config.yaml
init_std_qkv: 0.0625
init_std_up: 0.0625
optimizer: "muon"
beta1: 0.95
weight_decay: 0.034
schedule: "wsd"
decay_fraction: 0.743
doc_mask: true
Each number is 128 + 24 x the weight over its row's rms, rounded and kept within 0 to 255. Layers, rows and columns count from 0. Numbers have three digits each. The size before them is the row's rms in percent of the matrix's.

# layer 7 MLP up, 256x64, rms 0.153, rows 214-255, columns 0-63
114:131151130144139123128140153148153165138137147109160130129140152120120139136086076171083098090126164141133136099137117141174121053118136112153102096106097137114121118148165124158127106149107135
104:122149107148112132130117088142109193104175128119103169134154175136165156110129124107121095122140145134132135092150139141107142127132128160133133126127145138129076129112105113110074124165120071
107:143175095101128146094111179094162138116125152111147139116125136155139142146111123107114157114111104148151121136084123154138109142109118098111123117098092157172139148116192148119090161140120103
074:108097123091104105124127155143155115175114171124146147152127091136128112149120117151099139120161138113142174126132092133118107132098102138179101125112144158064143101119097124124130164147160155
116:107130123121143114142117115142131117128097147118144160171151094152159192156100125150105083105155131125102111141083122178127107125110104103120123171105129111123059116126157137127139145154130126
101:140156106072137171113144128183155152122101151087155120097094136127136124101118094151119099132139107109145151130121155148123097152105151117142104139129111161120133080102179133107118156119156133
097:130123073114116135129109164153123108140101039131153132114158097119118102166119130114131116087111109148136134131137127126129127098138140166122111104146139122127183174115133123103125175157126151
102:148109090114109144164141116146143140144127116145106069130133120095152130133140133138157125123162097124154139116151101160102098161091106132132125101100140154095069102137117135167135150164103175
046:145136143124122126139106093141148153168127152122125126126144157124135102142102168097115096150118119066138131112135092148194115144127079141092166074151095146103115120126143103133143138131152116
104:133133121116132130107133127106153138081133144123142119201130147151146146103086108110104170136107118153138076137141123110118142104109157170161100150094129126187127147152129105134141114139086107
085:111110112124168106100119112134123158134090131108127110135153137165166163096089132171153139140115135111089096108098114128170140073107138131123145142144154134127134149181112179149108123148111149
097:089154117096132139126119128136093120123123108155147138136100146127134142118146118089143125105180086137139111151159120132108156182169209118111151074138098127126139128126149095144115117133131129
107:199127118151146133092140164144103145152097108103146109132105115111144159156112115130101103111151144128139145117115174097161109155151165160126141129148126138102123066135105083128149117104129129
088:152113173164108177149141091142133153069107087134133142129130125149093128148136083114136157138124116123109120140139165133107170148127095101144123115122106101165140095138127131106101161115147170
098:169125166140151102114157107144123152124116151098129101149142074163113172118097119139130150111092129102135107112128143085116151164123151131182120147110104130129121116127145149126132062086142128
087:127081193132103117126105134168138111135114096132142109136124087110114095152100176118136113163127144103155129099125139107164111132148108142113137166083103120106111121130150142146148143189128144
096:139165151072166111083149131143098142089108115131175119146134142135099086149133153097088109119124169161113133135178128099158122117167142135146115122150131146123085121133139132108126092133129144
074:126162070123140133120136138121121145088087075123143117143128131123119075134146138134117172141114094089158142124151144165166121149100165128126109107102144147188133109134100133118129152097143121
108:111121095123136108136158123132169136145142102134112156114171127147131136145090131138110124107081090148194128086121134148151123160112115176163104112150155120125159104158090115123097147114111101
092:116101126166143158150139114119126133103104112122129095129121143190130144138104097152146126143149149097135108103153132098142092133103148080134126122161097153125140163089122153126130123100186074
085:082100117160120140111167116098165099110101164150113134117116126118116108141115098135131121123171098144117126111115114168136136103140180167088117115109150096147093097178143113150153144132147105
105:150159166090150103132143124158080125102142137128139122151115134125134154131143169092125134119118120139109140171117142109102140129149114106122091132095101154133061074104162103117132138147111175
104:100142130121149110125144127141098118119085109084117164123115115104122153099137183148120095135145215091155166149120091132146099137106126129134131139120121128130139137101166110135088129118152151
124:132140112099179102101151076176115131130149125107106139126132143108102152106132116111143119124115118120122158145150090139141077146106185159171091132151160088112126124110155144128102132101131147
125:114151112101154133168146156092125151110143142112122106139116111127166150099075080149149141108205127138141140120159096166123166123119126108146145092101117161125103104148130125107121121143104127
120:104120117168131107138154139169134141136109170099124108106101142088133095169148136118139130139158127103148145134182153143113107127098107140097091085090121135116124134134125112144123183091173145
111:151124116120114110109133158172121108095163140112098125164125142085119086124155120124157174117151091095132134120139078102109139114113087120144146102109151130128124103151161142126123189169135137
103:142135143125137161158168060123093156101121143158139115096137135147160108113107080144119124155097115186116106114145157161144122126121144128092131123149092118147069139139133125110132099120129127
081:138140136157171096151166093120141139097141154088132107155126115128129150112125110113172158146124118089147082127149135110094143119147174135132122101066112096142101152131149126087147117114144103
126:129110112140109150123117134059125123106102140118113134138157136146162156093144101094103106133119124146126082117120108131158138098151144110106189146119102150120115152162130137146159100171089167
067:139136128086154118076106114120162161140105151158128126156128115151142157122144142113144189122100127170091142067081133084139129144139119142136139119122093163144113119136148142139121103153099122
085:147127130144163131100151137132166133143087134169104130153165141120155169148125080163131139152097123108141108105119132124123130074111107115152117111119177138094104099092131119102122182138097133
116:088142120131166099149151125137121098108101118129156158143126127102157103130149174144141137110134104116121130129132136152155070114094107085121154152069099153136122146131138121107120188167108124
087:136156098103128173167083142177121108116096118093156148138145134132131151134137112143086136109115136131126141105108140154156084144149111110165132152122089117120153087128157107129087134163085109
110:130141107136154142146143152166170144077100109140095155133150126141165095154153148104153122122091108150118149104123106133108125128172110127137160103092147105106091102136130185110093139121103145
103:125196075092123144124120121160143160109113095148162155128128111130169160145146115110117108153132129129191125136128120113095146107090144110097123126104117160156112109161130124110121120124094094
105:123137124137132157113153148137117125128133121130101127134133173112162104112148151096155129102124123082139138110146127155094145170151127097121095125100156112092057101119151146127117179103180140
131:123112131146145144153174145116132102134153141110105149134101195124158140137115128089149134157124118104182092113169124127092117150156161160127114085135103114111142133114098074121094124136122119
122:139132172178128151142141095155110102110069162147117151139152174091128123146147132106126109150111159128144125125124116145146125189104126122117127077091111113151140113128127088127112099095142142
086:106124124147092165131146121110181089081166126121129172125147155116127126141107132130088124130112086127133055127125134129127106110123094108103144100127118180136152123135145160132126179137126123
091:153101144155117105115127175109096157128135150149109089151089163148145113123134118107118126101182132096121126103149084120117133137125118176105145087104148141145162131123160130110133194128114134
136:149128151117111093092143128127149168130091139109131097105129133112125150118102078155115087100157081145158114142147122169104127066127131109118110140175126120143135150155148165101147137123137161